python train.py --n_layer=25 --d_model=256 --n_head=12 --n_kv_head=12 --head_dim=32 --d_mlp=1024 --vocab_size=8192 --activation="gelu" --norm="rmsnorm" --norm_place="pre" --norm_eps=1e-06 --positions="alibi" --qk_norm=false --attn_scale=0.177 --bias="all" --tie_embeddings=true --parallel_block=false --init="normal" --init_std_qkv=0.0219 --init_std_o=0.00309 --init_std_up=0.0219 --init_std_down=0.00309 --init_out_by_depth=true --optimizer="adamw" --lr=0.00171 --beta1=0.95 --beta2=0.99 --weight_decay=0.14 --lr_head=0.00515 --grad_clip=0.5 --warmup_steps=239 --schedule="wsd" --decay_fraction=0.563 --decay_shape="sqrt" --final_lr_fraction=0.0 --batch_tokens=[65536, 131072, 262144] --seq_len=128 --doc_mask=false --train_tokens=631700000 --steps=4476 --dataset="wikipedia_en"
Each number is 128 + 24 x the weight over its row's rms, rounded and kept within 0 to 255. Layers, rows and columns count from 0. Numbers have three digits each. The size before them is the row's rms in percent of the matrix's.

# layer 5 MLP down (transposed), 1024x256, rms 0.0644, rows 514-609, columns 0-31
079:141145103138152126141101166150137121160146148117136115097126115091081135123107172146111136119125
105:109136096143116149137129141128162112140115116135164107105165128110157130087170115142099145155156
091:176144123137106099126121122136135130147127132135120133158145122117151105113133104138122104136106
115:123108124095133118117124099120143123132160154097178145121050152117141145132148152104140164091090
093:137146128127141106122129150104163121148131132123096129136146156129142136129098151123133154115116
101:107163085128121108122130162118156087133131113111131104132112102144125141114135142138147127116105
103:173128128126124119140119159079108102130073119133128120154122147122136135132141148067056139115157
099:128153051158143137125116172096136126134123080158142114128121098117096135137157156138092104094160
113:166100156132126139141129143086142123148129143130097131138136134126149153116110123132110103183095
106:095124125143143121098134121135163131157104146140185116118142121103088165189159123125104127113099
087:115169139104129106117081177141229126128124127103131105122136147119087127144123143108132149104125
101:177118151148143124145140091171125170123114101124122111127164152075093081140121172161147129150122
103:136111128135120097103129175101103164127112121115147114127149122148150122144126136135125156128121
109:144119146116099190103106102142113145109142113122134155081124157149191150132120128143130096146165
118:123098148170151141137140102129185131120138143122132089122163160134135162135140144105119141123120
048:087124118116076136122138116131111153169116081127089167156140169137161102154113168098149094096083
110:142108165122164167126124130109136100133130128138087089125158113193077136157149132133127137129138
097:192117135162142093131091211127140102148139118140175129132115113088067130157149135142147114171137
097:158165118132124128132124138116155151132150106064101105143134101171170110163132125099151116178149
105:178143124108159164145126125105151139107099183112118116096131126114119093101150149155130083108146
102:113107123138075075097129093173123096134132127122129162087172079112112137141151140127108129158146
090:136109114111149163146132131140125087114128138172133121101107145105121103121174128103088140116126
102:149117078079124085125115165173154171154106096141108123109139130144118125118142110107151134106135
111:090149090173175108081106142073158119132125137105105138138120082107149104137102071106134135099139
124:104127159138115143151142175147100126126137138139092136146097142123137145101116097122135095104162
115:142143118155119118119146099168117098161109122160138135090151092120097073130133140109153157102122
107:098143126150105111104132125129104135136143115128147136108138147106168106121085124117157140133130
103:146093199154124134138160122125118137096127136111156127124151135153105170142127142117148141145121
101:103094125088118115055148143135146159136134123101167111115082088098090113108106110132133131102098
119:114145145148139131134092189119111074096109096116107110093135140137143149161099164129142147140111
123:156125131169129108134119157107164139079128099095171149113109120076128141134141152139128112147109
095:111153135105132128124081132116123121139137127074122143122120150146106146141116145129137082151116
124:185164101119117076157087128096122102144171089135122099122160142123116073149163163131068147160117
104:147177135119128136110094161144144135137131152128161134124111102138122118181124136131129110112132
105:131142141117137128099124162116095167125109142139123138168095145114128105117146091129114169098127
085:127133117122157112131118149107108139089154131119139142099139164091112159135125136124121139112172
088:120156121137123132094153162175116112097121139161178188129162111135129143132115123108145091137103
106:111117144164128132145101177124113121131118113134119126086132129108108160150108090094149139131092
079:107118125088125089117120169113191136125123149129119137089149114141098099127137142154116140104117
106:126104157126112115163177106165156142113135165109097136102126120163117112156151077107090179106113
091:129113110081172108126089106132090112108125119149132156133109135111184141107126151134108110077132
088:126136156112164155130125154143111123137111164133093093099126124094206172043138135113141148103123
089:157135145105120129142185178143153073148135092079114135121105095110140138122138114115122081130101
109:159117159117120140130128128123127101135129105102114114126080115111148139088136161110154132104130
089:118159120113125113115170146141173130126151135124128113083136159138122108121117123165118139093092
118:132129089117121137161146164146147148142134136166135121110095114141132113136143118103128105129123
076:124155132145141119082150158133118091111141147119084077130159120100120145127117146116156162086154
109:140114132137128083144111137151137158119145157131117135110109159179117130143110154122130155122135
106:155134084141123130153142141123097074131158111147148138142098092154162107119149129126111131128112
076:132136129108145115089135100123084113130104136116101143157109110126110105113125147138132143149113
108:097145122137167139135112144114118150138130140131103103125136112103101119135133117107115139122105
109:097152135147150105171157096128122119140155142157170062097141106123100084135180164125126087161169
099:119162140107168137128123095121116138157105071142129109124132154110087131144124119093146149143120
112:134113147148122112092149100104169150141113130148094154126145115160148127144136124124155142117069
100:117141107142096095092110151175119114125088142128113107114118120135158139105151086111111110107133
108:110158150113130155133134143148116155139158146116099132133122137099135166158085113120143143132116
103:121147079105139119068182100163124108142102101153114127126150157148125164093149133139131136125182
095:143161136156170119162123135125157128125137169131154146123146108044159139130159113114150133147101
094:169163176125109094106129138090155124116122101145133104114131122114114149091129151128098121150106
126:146095077110114139165157114158152138137139125134148120187107136105142125114077139122083112097141
098:101097125147109117067135105133110153156175153116164160111158119153148135133137143131111076163118
098:122105096127144137105157114094125137124110113135148091141123122085163132135080180166157132100128
108:153154109137144136086130178146111138135059147133138093120122136137129129122100087092141171122137
104:121125143155132145112152148097149128135168109127129166119107118116131140107106192156165110164115
105:147144134122125125153143134130159173118096123141141088150102083122128088162149139127186095123139
107:167130126084132082143169106152140147200101131107114097135125145138129136094144116134147091136120
089:111154148057126118069141125087121136164152170103134118096095150123126097144151126118135122125093
087:129103097126133098151141147161140124110116123113160122140130156127149147106111156141140129110131
087:120114134173110120083106104143151129136119133111157143143090165142119100154111113140089091135198
091:149115138130153134086147115109108151134163148122137121122106111113113138138153135152107103138090
105:109102138107139154130127100142104150126155167164150113121156152104115113090137115147119154104126
121:125131096097127124142149133106112150138113097106127086128096160133120079140147112141122146142141
120:116106155110086127195136123116159165141162158122155158134123132121136102164127087153136134093131
108:132126127113133140135172128118196053108116147121135146132152119128084177146157135133173106113113
121:161120183149135130118136127113115111091122106138126146117130126100150161109111132132136119131080
086:136110175085123120173105178144120127134117130143132131085076143088116147136126099124149126104105
112:163125071143117162153135113171110062134144124117120113072116152088104080119122156130137116107141
116:133139143101166162139101113153133123113145072162140130150108123159113112146107179145121088105135
103:136139146110155113125157150128134103135164158170141174098101141145151141144125096079113163119110
112:104138110151156202121130185110128141138099164169140143105124155103125135126109105117118130099148
096:134139103122090090144120128131137097139154166126137126164141085133115181133119110149141139100095
079:105110159126145161159132075137092128126096131135109128162127121107154129114090125155114188160128
102:132146151103144122125164149127176106126103157134151119145160137096161111113141127127170105072082
114:116123104120091140088122104108111110136162125139122139112132114180105152109100085134124119129142
091:130153110123115120111134148170132134181153158148137143081100132157131150155120153136141127126150
103:110134151124154137165149118162119099114159124136171133156146110156148164134106144129169116099104
094:183112160109102149078147116117121098130087120136133106134142148136118107140113098126140097163178
093:135134108124183107139100170139139131143107118145111108050093139134129064124122144164099136117111
098:114170089109112099109178149130171065128127095105123122122101143125143133138143098103100139105141
103:105142098090112150119128125121122142138094126133157132086146128122131135118155137109121128162101
099:113151130112148094150115106097139080146127100133095109082150108135130162157163144150095096155141
100:130139102151137107118133097142125098114142148122138160165153155150146123171096130127158132114145
094:136150131119131121160125120162157063150149119104091143107185122156163156130145122166119076125119
114:141190124089132127125176167128093124137140125154185132142157131111135124140134112091104147126160
085:158185119122112139120118145115161104124168101134098144127108105128133149151116118135163107099110
098:125124080106162156121130122151093143112101135125100138119105090156131127101146151121135127163137
# layer 5 MLP up, 1024x256, rms 0.0761, rows 515-610, columns 0-31
108:158083119126160090135161087077106112131109148128117155126139109142126170112144136152150198156138
097:066085144194124133154150125086132139129126115150132115153161099101153067126137141130147131170102
114:100118137130137174144134122143114115123172116150127142141114099122158129135134113139147102116109
102:075099142174120111156108140130096142109118118152087143180116161121118146125152131124119104137119
097:125139135089141165143173087125131128119131141132134111144121161117160150121106165156128125151149
105:123120136111117084161131117128125128186120136169098096181106145107133098079109070142133126154131
104:138115132110151164155142104125120137127128172153055117104148127139098077125121083130138097158124
113:103153118143127158146165116139106084132148170117127165149159095162109126128138121138101151133127
103:132146120104112145132158106123099111127090116129116137129188146156111122125118159124105152145161
093:111135110131131139133120104110099112102134134151148157152106116081159174119118157162157151114162
109:176140137102109150143140124097126168141108155144077117120164170117116120124130114144132173169119
107:098097170115129136157115100120123139102095107145090139153142196109135099156156111134103176121144
112:103125113152081132161120115106134126100120160138107118154124130112125152133097106145137132128123
108:161109141095119149132094096128091145110120165147098099132141166152099170151110085157129148143120
087:120137117192097162136122120135106122150109106132085191179138105138127123128120141155157155146128
099:068095125140120145104149096121117120136119117149138137105150130130112119139116124111106132164146
101:111125154097118127172109122143086117140154076136060150181144128125112115118133137129126139135145
090:090088150164113127130096120165104167130122129190121138142136126086111136086148124160106125115101
110:090123145124082129143142113135134166073099107129144118154137155136144147100097126114156142128142
102:130124172133088125128133097083131100163118099137118209115137146110105120123097127136089123140134
092:150095122127111090131156135176105154155101131120134169143172100097132148129105139096137087175162
105:152111152126102166140123087116157093117113160143116117142115170137117120110112103107131125126140
100:102070129142113113121094074080090157129118125153112159141162099122097082114106114122098127117121
108:133130109149149134140157115101114118131115090145132133127136144159151142107106081133167138150107
105:127114123170127123110118101087112077142120109136143147126143137138126108136101111185101116127130
105:137110128163147122169125116107062136116105112157116143150158103104117108144109123117133169119121
106:067112114068111096151136113122116169118083145160119148128140121106134085105105148145127130130128
096:140146163120141112150143117117121122094133120141097136136147105130169109152155131134145166157119
109:148117101138102142135159125101128088117165122132136198142094150127155137125144141146090136134130
115:131150165129137156136153111120134125156094130133116121131141105153139126154135107145150127170101
098:194101138097122164159128114159134134114128123129122114184132168111115135120118118110135166125114
112:150123133112112108179119098090109119104129133190124139163164168122139095110118122138084132135115
096:140114101135107131149173132057107121115117128127108148122110140146141117108080157123148111154167
105:131134137095116145144117118143119110100073099144111093147102168071176118114091059159133143166122
098:090117152159122172126137115120149096144154153168169145161126103139096146161146121118125127118111
094:087132173103078127120148131114102106101114094114138174127126133150127114154091130129147116170155
106:085153176158125114136122120094114151114118100128133124143166129150110140158080115132143118127132
088:120083146125139154129163114108135136151097118160122119142164132131106106135146147152136111147173
099:137100140159188106120119089158076161080088101138125128125155120148100123153100106148123134158125
094:113075146175082100138178095139077162189155147129125121140131071132117093117160150145108143154121
105:145163142119147136163117097125099128120105132192095171161140128116140155107104103151143138114138
092:099138132148131155136125114113150153144124146145095107156107144097121170132130126112156139114102
106:140152124125118133131143115146097134171073130145101110123132178131138156097121104128130161158140
090:079074133106117120134157091140125132082096163177131158116137176132110140129118140170118148100176
109:129072127094110125146108105137137133157089166160098143157152117144113105122109144121083149113099
095:148135093160163122150138090150081131133117154131110172110154105116141047133126143158128146128118
109:132078093127134134169146117150114149105149134133107122114129157122105111115082090118122170138133
102:177146100125148093183123121109121105117142148145092129147135122122125162130096148153056085164146
094:122131115124143123145112097126079128113140140176082142163125114173145157119138124143143120132118
106:092109138134134141153138110121079167084087111153125145175121128142136097141086135117136148148144
104:131139111165142142132170107137104126151153163147115141119147119126129136124126140147130176157095
103:129132131145143160126093106121126170104080147144118138118127175098146094148150122137154099115106
106:130124110153148165128143108109117102136094141127081092131152158170111134117099144145146109125115
097:078138181116136121146108124160107204163107122177122161150117127102149103092103086144116114127143
107:122109111159116118146134115181076142125154161162097168125162134152157138149087111118129181130141
105:139137118164113155122124105122113109120153147135120161113150145182149130127097134139118100137118
097:116105169112081121145106130152102102075137154143067117157125090136128115121149132164150121178156
095:115100146128146110163118107174103163100133149154110113167143092127100123104142105158099132142134
111:156104125119157147144120113106102125078134103156143168127170158083150176121066102122093164172148
098:136142141094128167114098127131102120149142139156109104161142162108115137124156147194103136147113
095:144111123128097141146120105088153116149119135157113146124167116157142132087104096195095134144170
107:107105119143121143136144125140056143109142126139108121139156109098129139105103114130158105148150
098:106141091160134122114178080141099187139118141112140123105140106124128133111109117173150156152154
104:107130148088109149159112096108121166111103146125091151124128138150166147099138116145144138162146
104:123149087164130117179111115146096095101094134123104160112128139143145123103096107153133101142133
089:183134109173127119168167120185133094112155114136098135154155101128116107143149151149117125135123
104:142110174142092135134116121129136140120106155136121112153164182147171057143127099161145137149151
104:132125146124104107154127133145112124099115110139122137143159092140131145130102110120126131134144
084:139123096103088104165137135120107117159123127132065122116142122091136153115171135136123109173150
099:126124142077129151133131106118098122130063171146109165154145181152137138140103120162140182113125
105:095101150134143149144114097092087159098064081154121093120144155091129087167125081117144158179125
115:072089163136138128141105110154144160133067153149118148121116145117127159145151125102081134150112
107:098083136102125162127171121122097108121095114170103124121160146164126077094094115127120141124150
106:141089188096142119139178131100092133097116085127151157124156148132128151107129118122130140141157
085:111150117151146115125129086138113160131126144133105126143137168135146129108124130185122135113119
106:128086171124092145133131103132130115113136113121113120115125105128124092110110142133147154178138
105:122116141131135122138095101088103128090140125167147208141146143139141144141108133180122125111165
102:139130120137103131155131099148144140139146178130126129157136151109129097135086133127066136180107
104:075123119171098111146110126115090186128133133148096141112142157145135141130133085126155122151127
103:104082152134121147140146112173052165156147097147113096162135111088158125094133117129196162139131
078:130134157132142151142106091091104125130083122160127134138125103116133089084125117175121167162115
100:098120183130121148143141107130140163119133092122077104185114120155166140131134156128164113124166
105:138108132157147111184130113118086138105103095143122109111147168132107137080115069121125132214111
096:093135141101146181138135114116120152133101118165124164135199154138136101123124112161118160108117
101:134086163123085145137152110155139110122141146114135119173136119134105163101126129107116120132162
098:108098139165116110129110111120107115111124113129143139162127071114124099148152151129137146144114
099:128108171098130135126113109123124149067124079132134118141128151104181129158116114110138116142128
093:082095173129133119145117112131074133080141100165144171153166149179132134138101143158149128123185
100:108124114132114134116101125125148145145070102139130133141129132129171153124141127124126129168166
103:082117142102141136152171128156060127131128163161074168137141121160129151094111108160132142110162
102:118111134114158178140136108091119125119121148166098152146135157158095125104125121163156127143167
105:125124115165113113164139119130125135145167108142107132176153135124169116149139132141148117112137
105:151142156170117141125125097115109135179119115135156127156120105148127154109093092144107165148121
097:109090132172093105118091107157081168139106102172100139130104110116115143073105107179119120134151
110:096109113131119144144130133128113155121097111128123133124149163126139120135122114140119086150140
100:120101178151087146134155114144125128115133155160104160174186101129196118149093110116089145131109